Weights of a small transformer language model.
Size: 10 layers, width 448, 7 heads of 64, MLP 1344 GeGLU, vocabulary 32000.
Architecture: untied embeddings, normalized queries and keys, attention and MLP in parallel, capped logits.
Training: a variant of Muon for these matrices, 323M tokens, 4935 steps.
Each number is 128 + 24 x the weight over its row's rms, rounded and kept within 0 to 255. Layers, rows and columns count from 0. Numbers have three digits each. The size before them is the row's rms in percent of the matrix's.

# layer 2 MLP down (transposed), 1344x448, rms 0.128, rows 803-812, columns 224-447
098:136149183136150109103135105144096126117169130128112194125120128149133137117169095139150116119147145144137134092142124092135142106103139141120116165073113147135098119142172124172126150126163165131109145162115177138154109096151117078157117135124093147111125093098124107137171125136116147113111103119143100118130143135149083134141140158144090093092130139126164139153174163104128103114150125116122088143138147127112114167114155153169106115177104139133123150125101118119127154109140146152173165137109146102117170111108114124141122147092108099128130094121159111097094154121120147144177134125138146161114098148121099097094129157084152105135169145092102157116141144136150136151138
101:097153121137156132148098159132156110150124145133096146114098163092155127112091156116134102126174128139135148116198127111144186127126149126113134156120133105141151119114091108111139147137127175130179113119088123177103116090178120128095098132126109048160134168119154100107113106058133130092174106125160201126129102099128118128120136084098114148131130104151111126143177111140127116112115094111102108100116141153087083099159157104144186174100107105111088154100124118140173139145131132130121146137106161102130142104143124118153176132146152166153139086091105101125099099125093151138133108096134110127152154121112116109102178137142107116146137114115140160117171124158127145118125
105:137135150105114126076159156190099142119153130138145105151134134085126136114119110169125128130158110148137116130148117138111125152130152128096143084096141170180146126106128109137090155105158108185143109153133097086094171133124138117155171118111135137129148136140096097130130157168142128143148143127132145136129133111127139117103116097124132108135111092125154138115101166123107158138136113124101126129150162121122160170097117153142098157127153101118119099125166105114160121131140109137160149137133148177145076104118125152124142126120164135173138117078096118100133135162127146095124140132146127131115145127094156137151127108107124111118137131093136113134142114119166099096137
096:100120134142115136162094152132142117099110113086103128102165156127114139129147117151138119096142125143156137151089131156133122130104134161137094141116116132148124154105120123129131073113128131142105135092130110164122134147142145190131116169077145145147131153109129107102141104139133141178129108110126116135108127125150180117092069106151163134122096157115083128130124132176100152134133121097148133098081144144139114174124123125104107111151155143115132113140130152190121150177136110103123118104152116109077138159105087149157161179110120125100116129119137141141133115112101117115172108160084144112100148135124121121167170138145170126144142178145118120135135088139120154124110
100:138119129122142134157162101095160092125161105118145180127108156107167098112087126150097111110110096116139140137166096150127120129075121142149136107127189132139124156097137106137131116128111119170144148156138116118092116184130118126109126144135167122081116134108117170140119131142152110172104152121129145143101143113088125119106151120100178093127137133153158141128147130108122066126075117086126137154159129102131195136158111138097117121097105135126148120078123086182138082125107106094143112150063105133136106117130128148113127130104160130160121110161156141116097165146101109107150108117146187147161120173127144160109136113121094105127153147087169126117110116141141136160119
111:128156137105128107123155086124115147129172120127151133102109181149180154128134068126164119102136115092152125088129094122110152133156158112126130131165154127082165104153109109151139096122154151122140179093100092138143142132157137150158105109136093124152093122111136140129155135120092104086154112167092116112122100197131167124144116098119132138144135144137113133126131132139113115113121177125155134137159127151132185133115144131131133121138101115097118149131147143161156140143085149109116115153143117137177148097172114134091193095140161085078103096114123105111096114113108136152111135114108140152093128117131151107127125118135113140171141119135112125148125139165122120107160
102:110129138142139121102096126141146144164120138161123167137081088153091137139132142136158161177126114153101146136092098105120146090161151090130101092100134147132106118148148138159091142131091161101143147129100144105105132127142175163127145135119170170147071103113124103106130082127148160137144166125111099093128116111140134156164113151101116164182092139109168158106117135123128124156146137119133130109128148119099087165113122141127084096125126125128136127096145148140113123120091129117125134083179150150149133114107173085118097117134147172157137111117099107116157125112107144165143090129139133116126152160148096139111132134099165187115125114130116153163125119122083111130126
097:116141091133129150130111094112082136127141133131151139180141157142111121140120121134148080139115167140077113173088190117169129115147087114154173100090148129148153129138123098162145130143111131136172082105087130135147146120130125096136096144152116155133093111139147132153163141085167148148121113112103118154179133147134135104113116124154137153114145156122111117143140136103111103104134178116126081150168122113164120144132113133151122163151186181103076125138100121084132156141095127101120115169096162148141119135117148134165099079133139138150134131155115094103162136147142149102094118104107122141092148141088148100165153111120124108116108151107113140169113150093187133122134
102:130149147124148151125109139123148123122153110102150121124151122129160123134151112191110105165095114150146089148144121134190137134089117142127154099152169110089154145137113136160176113158115141167144109155100101138162135138139112119140145155106085111102098182135121122121114109113123145127145118135117131131123107123109116123120142144144132113083130098138124152151120157101116109139123127120131096156140113104132126133097138109103173095123121090131131128141122138162158087140146123066115213158127126138109161125146130095159077150113155089116143097123127092133090137141112155133147151128129136155112147094108116100123140112150087121111124121104063136161124106118126121164132
102:098111091127150178152130124127158141180153152134139139090086111145106097122115111118116145159143138104157114093153100148162157122149137140145089154139123121170192137112178104139159110118087118093183122077153138162140090090135147123109125170126121188152115120082124145096154122146115088113144137132169154137146132164119163125122171124148137078124133129086149118123125119092105083122097085116134136106163157081143149144150134138130114105134160118136119122139097120128115113130129121146085078159127122111141099145140092114099103100167111128164115151122111121148161138144137128098122125110111127109134137115134167155112112131150122152125122142135112104141093136135108092133100
# layer 2 MLP gate, 1344x448, rms 0.093, rows 804-813, columns 224-447
097:123134170051124127122139146120180135154134119115086141131186126146110139141113134101072124150143180146110102120125138123128119149101113093135161130154132151113102097118110139114100139114180127120108145131141122143158119114096142068125117100145085141114116127116143127154137129105097173133170128120122084126143132089130097131131116115107143131168135169174111103112102178086114093122122132128134145146065106114137155122131155113093089123123084098132157136099117131119131180084154119133157118107159134120073171159149119124128114122135130122132119135189100123125109107154107170093117118161151109131171070125152136139129112193130093139144143121157124136152132144122124151145111
105:116135134127081112123134151161088120149128091122142144185115139116115103120123109111108123119131113163176096152133112127102144126144125130095111125164091116108118133102137114098086107125078124121105088138141148160152115101097146134096153175145166108140148150156143115134086123121121131074123151139109127147096198152111127132122121099149108118169130126120178132175110148152120139159144113132136118146063161100113114125192168124114117172126110163091124134120124169132164110133091076128149130106139087170152174113136176122136131125151190133112112137124100108130144143131144154135095085118105116140074097134152122137176132148141138138158088107172122109131064149086153133118108
093:151122174136108082094147113139108141109142175102118132124135116107136111128116112133113171184123075150143119130108107114096145135171116106119102110105083078170117122089191126141126138123129146155095151168132164106147137126166117089135115115141117139123152130149133149177104142146127127092158150125119120121143161112166126145133145103169144109121114085133152146142141113098116196107132143189141150144142115117155126107164106138135153130089104155127130091093121167078102140112128132123169148106120155175141113152114163134122107119114123100117123131152147083155141125101147115131118177105122107141137118141119132102119089117124132126145074137134111102162138148129110083198148
090:093097130126110152166101135159170130117180119120166112140142128165090131115110115112111119105133089107156150130134108157135153112135123124134106115162125087113127165130118082150164117123118136148150169122126156113090087131167135109168168128069165130102126110131102143185150116124073137153118144149125106111124122092119131161128101107130116141107105154123123129113139115106123137128068148193098116110102115096134108114190145140133147136143138113152086138135132169150167143120103094123144134118143104171110086136116169117150131101097097147147100128165136093176136130126132125099117154106142133139138125154140115147117116102108145104161167091157191112143120117166162142122156
122:114137126148122115169147140135097151129109104103159103156125142108131105143106117150155089138092109103152158094150149104134142100152152149067115138129145154122124100126108101125145133123151142124122127140098080069111116113138118116127072116182094145175110097103148142158160127175145115147156158157147118104141103187147162116138132116143152129104133155161101105123138155120167163090165142128079096098163115111136111141119147141155139103147170071116116124141171142143111097143089151121120108136189131166152135158158106135107174083111126116152120121090130125134096129162075146099144162133144152142120090143125139113174128134114137151156126119132143130146135127147097095073161
102:116155103118089146120111166164090104130112121096137120089124104131166110138134155119131153086129090146123143163118124170113150101072113144104113167156163127138135131121137108133108137125139114147134068127137195135126160150156119113144107153089151080102120110114134081139173120112121132142187108107113127160162143151124136108123120094136085192113151138111140091151178138113127106145133108156158117101125163075090129156155152142125155149127097147134131118145138142121113165127135161149116113154145150126133143175141144094113150104104129143132108119107155143142096121111132115156139120108092081150133167105118169148146143096160101168167120121162127149142113131140149128136135
100:136102102134079133123154150138138096093109174160122121116146166124096134127119136137118162126164151081103144101101150128097127110126133155117128119123134148112096128164111107133103176116110164101129146158144119117090141163098117147125155104135123121107171149159119145159119114076080122162160153129124192053125136127165108128142144129113133125136147104161137120110166146143103154073148108133138162114107089081125142177144133091172123092132113126158141095103101101144105097174161132139127138130100141101106148139118154069110103130084168105152094140153126157101162107127120096121132111142124120087113106084127108125139100127124115095115152130141156136124114120178211114123146
092:102167150095128154132172163131101129180096158109079130117128171163110168087143127149103095127130116117154092138132121081119144115113134146064108120122121091142107152115142163128140155149151153147097117151127111127123110121151123151093138142109174108123134128088098159141125135137115158129154128149082154121103110132135123128138153127108157117099098130140142134135143114112104117160105139133138114159143107141150111140080129165116136105112166095083145137120114101138144098095115130137134175132134121162119160156111145095121127137114091110135171101119128098127106149089139165150170101148121170135105113135144106138158165133158128136123137122160086150136106136121160117142123
099:134144114171115132081124150164150080143107145099132104117125114149095171106144127157118122113152131133155139089155097135136168108139115097130111130138133154102120111103107118135174123147145148140189120103123122157127089116109161110104099159118138138125144130114159137103112096129188131128083165082125159105147119155122154131109146105136118122141136132080131147118123132115152091107123121101166176133124147134176117123164122113173131137086110140133187099159111133144154106124135151143137137155144136093108157122120118115106134163141129090129126094151111116136156092168123119154111108123112140133143160141127155163096093134143147108148102117184129111161126110142071108130132
106:162116171156149142111133131141172098148156095084113125073096124149109083142099122159103115172118141120119179140095126100130147155158165106143155142130084150096160104106150101080079142131107140120137127115143118135128084088138124182094123151119121116115102123148080129107153120103138086134102082133139139132071123152153135108131118110165113112098143123166091097145107131062137116130142154159098102154127099114139092132141180110146094099107124117105150115132124107115147098140097130132101109092143137094135131107143178107136155118101089148082172138124160105117148141124144139074087143125138117105132158135144154139128098121133139125140114100112118141141132111142125106127116
# layer 2 MLP up, 1344x448, rms 0.0978, rows 804-812, columns 224-447
100:104147138153132080157148115142173156104144164111096148102122157154087130130133139101105127165129102139128180147138161092144116134093151145111139135132147161145114062132120164145149128146134085119123139157088126147175113090090145123119098091145151126165153137046153091133119167109126111131149089145133131142124146117145105120140120100135155151126128151132093078118172161148152131130104123144148110123137152132111136090146152117081144094106176164105143115145162099129138125129137069143131128086130128099086117136096069161137121111125145191113143112160136189128116126153115133095120098096165152135150117149122168167107116112114098117130083116165110117149148120127159111137155
102:109163128125126111133115154148123159123117080105139122143146129103121123153084140101124121124132120069120142102117114153146107155114122119079119112119095148138144136120174083111099138117084126140143111157144175087130151103112141143121151144104131116118158155098111107133137134149152141092127141107053094143128153162072141119108128125119109107144121147143150115113097154135084155127116114125118127110133121142126085133122121140153156171112159129072139116122136169132155145135128125135103088103143141176120111105074139135145140141120153165150122127100117104121154158132119125131155105114122107131100071094119181143151140179085114119135105110136099147101113107111127103133110
094:085089116190110097132128096157190137098127137189146073135099160146112128115119131110119134134159194081127119111125151114116124079131162181151128123164130136124166139120086148151155109152144119169142156083134069168126163151101149155146129117164149101140111136171148137126137134129125127142160139147137127148148087130084099088129086165105132142106123070119127122116139120091122149134140110062068110139138140072100149129100110104153110123160151148152143150109120152142145112118144126111158158140146125088100141173125088096131159155113142151109098124115145124152141126093097141104160155127126152078173117117135090107138107139115156144155124180148128127132148110138155106104109
093:120115155110113134135116117127093160160118090122167138134155143129117123095121128120113167121126110129154121130116118107099127155102107137154152095116081121104109155151145126133149162142121122102147179141104182093125130099109143135131116129074156107121148124084161133194139123103119137174156137130127135115112123138123117153152136133123118133127107154100105148164100080097130105124110125130148094109144146118157090099162135111140119114109086086142102133114124137146170143106115080134200104155150121133120065111127147131138128096079101130160136148133153117137119129122117110096085132076111138205140161139141108110113108107088143084142156145138148105130094144159179123125181
121:141118077137137139141086146125125145115111172156101163151100117131079146158091117105117109142109106105119164151121142123127137102116133084137127162078159118117117152104145091114127127136121115141082132137124116073110103104128099140124126127107068134114147117154147198155139133196154119147113185131157153148164139120110138113152133159140136126116126117117131115136108131079109131127194125140108120103170071149169116158148107094142140146116158121151135115115122132155136124159170089111176133147168119147120113225167109130185117096124106147132136155118138139123111117148128113111134146142143164160104114131072111143122141140133155098148150132117103166121162139145101100119136
099:092110129134158137081135128175155146146148136122098113083095123121156158148173119130141137113088116127147135131121121134122130126113128124127115107189137195111152094151128135120124112130116113131123070166133117146135158116136148140103142173124141155116172163084133113116136123108106133119143148128147139069102127111158109145130131093088128127158123112109126149129185151117133109114146114152127141157129109127178091131151125115114096136110095109142109149107142114166133156132144115116169144119097107060132115191124144119116141111151119112181139086117135136157151108085127211116127109122152144119161104110190140168131116137119074138116107116132106082162088119139119141091113
093:126171157119127154173143109118141161120132129104136135157087098155168137124151117108147142123139095153161131189135106165177117177081099116145196139098132088142187144070160126124129117126089101147168130118130155142159116120121145130127122132125139094160145115101121123091138163149167142105130118133086115116157107141094140132131130117160129087135115145092093106175094142115137135145083134152133125138127136119170113098103096175104141129116128164102133155128099148122165147102093126116160119119131130083130151113100134162090087071170131154116151114106151147155113106131129145164117154127144117146137104140122130121119101100152149161141109109102124104122152130067134108105118
091:103137130103138146170168107079106115168127096141136105120115140113117176091091108171145084096132142142138085121137150110136125143075124145118157118110158070136134143112122119141162150139144109108151133095179152139134129119123143136164172116107162135135129157099107121168148132163127157104146138129097122135117101104141146118139128094132134096131126097170142127122121178110109161128134091124135097158168114140122083142101149133127122105095160084128128167126133110126170137109146125153145147115101097149155158164123168143143127168108093108133126123136112110090123139122137117115066153152092168124079122114134106136116153148138123083127149121134109104164103154092123113123131
092:093117099111095131121096128160105138156078135161127138121098094139099118173161159111126168158107161112122123120153132121131156128168133117133107141108112140140117140132154125159118150160164123140148114161132144112115126126148115125119117143134120153146138114122132130106146089132180111139173127120096139146133089187113132112125116183114149159167112152151122153126134117099142115133134102098123142110133120131153137101175162136128170132166159141149136109116115111124169124152135154076143135162176105084147096116113142135108120148111148104114136094119112127161162140129117154140163124162131089161117127150120134120103100141108130140107135130135121138125126075127158132139150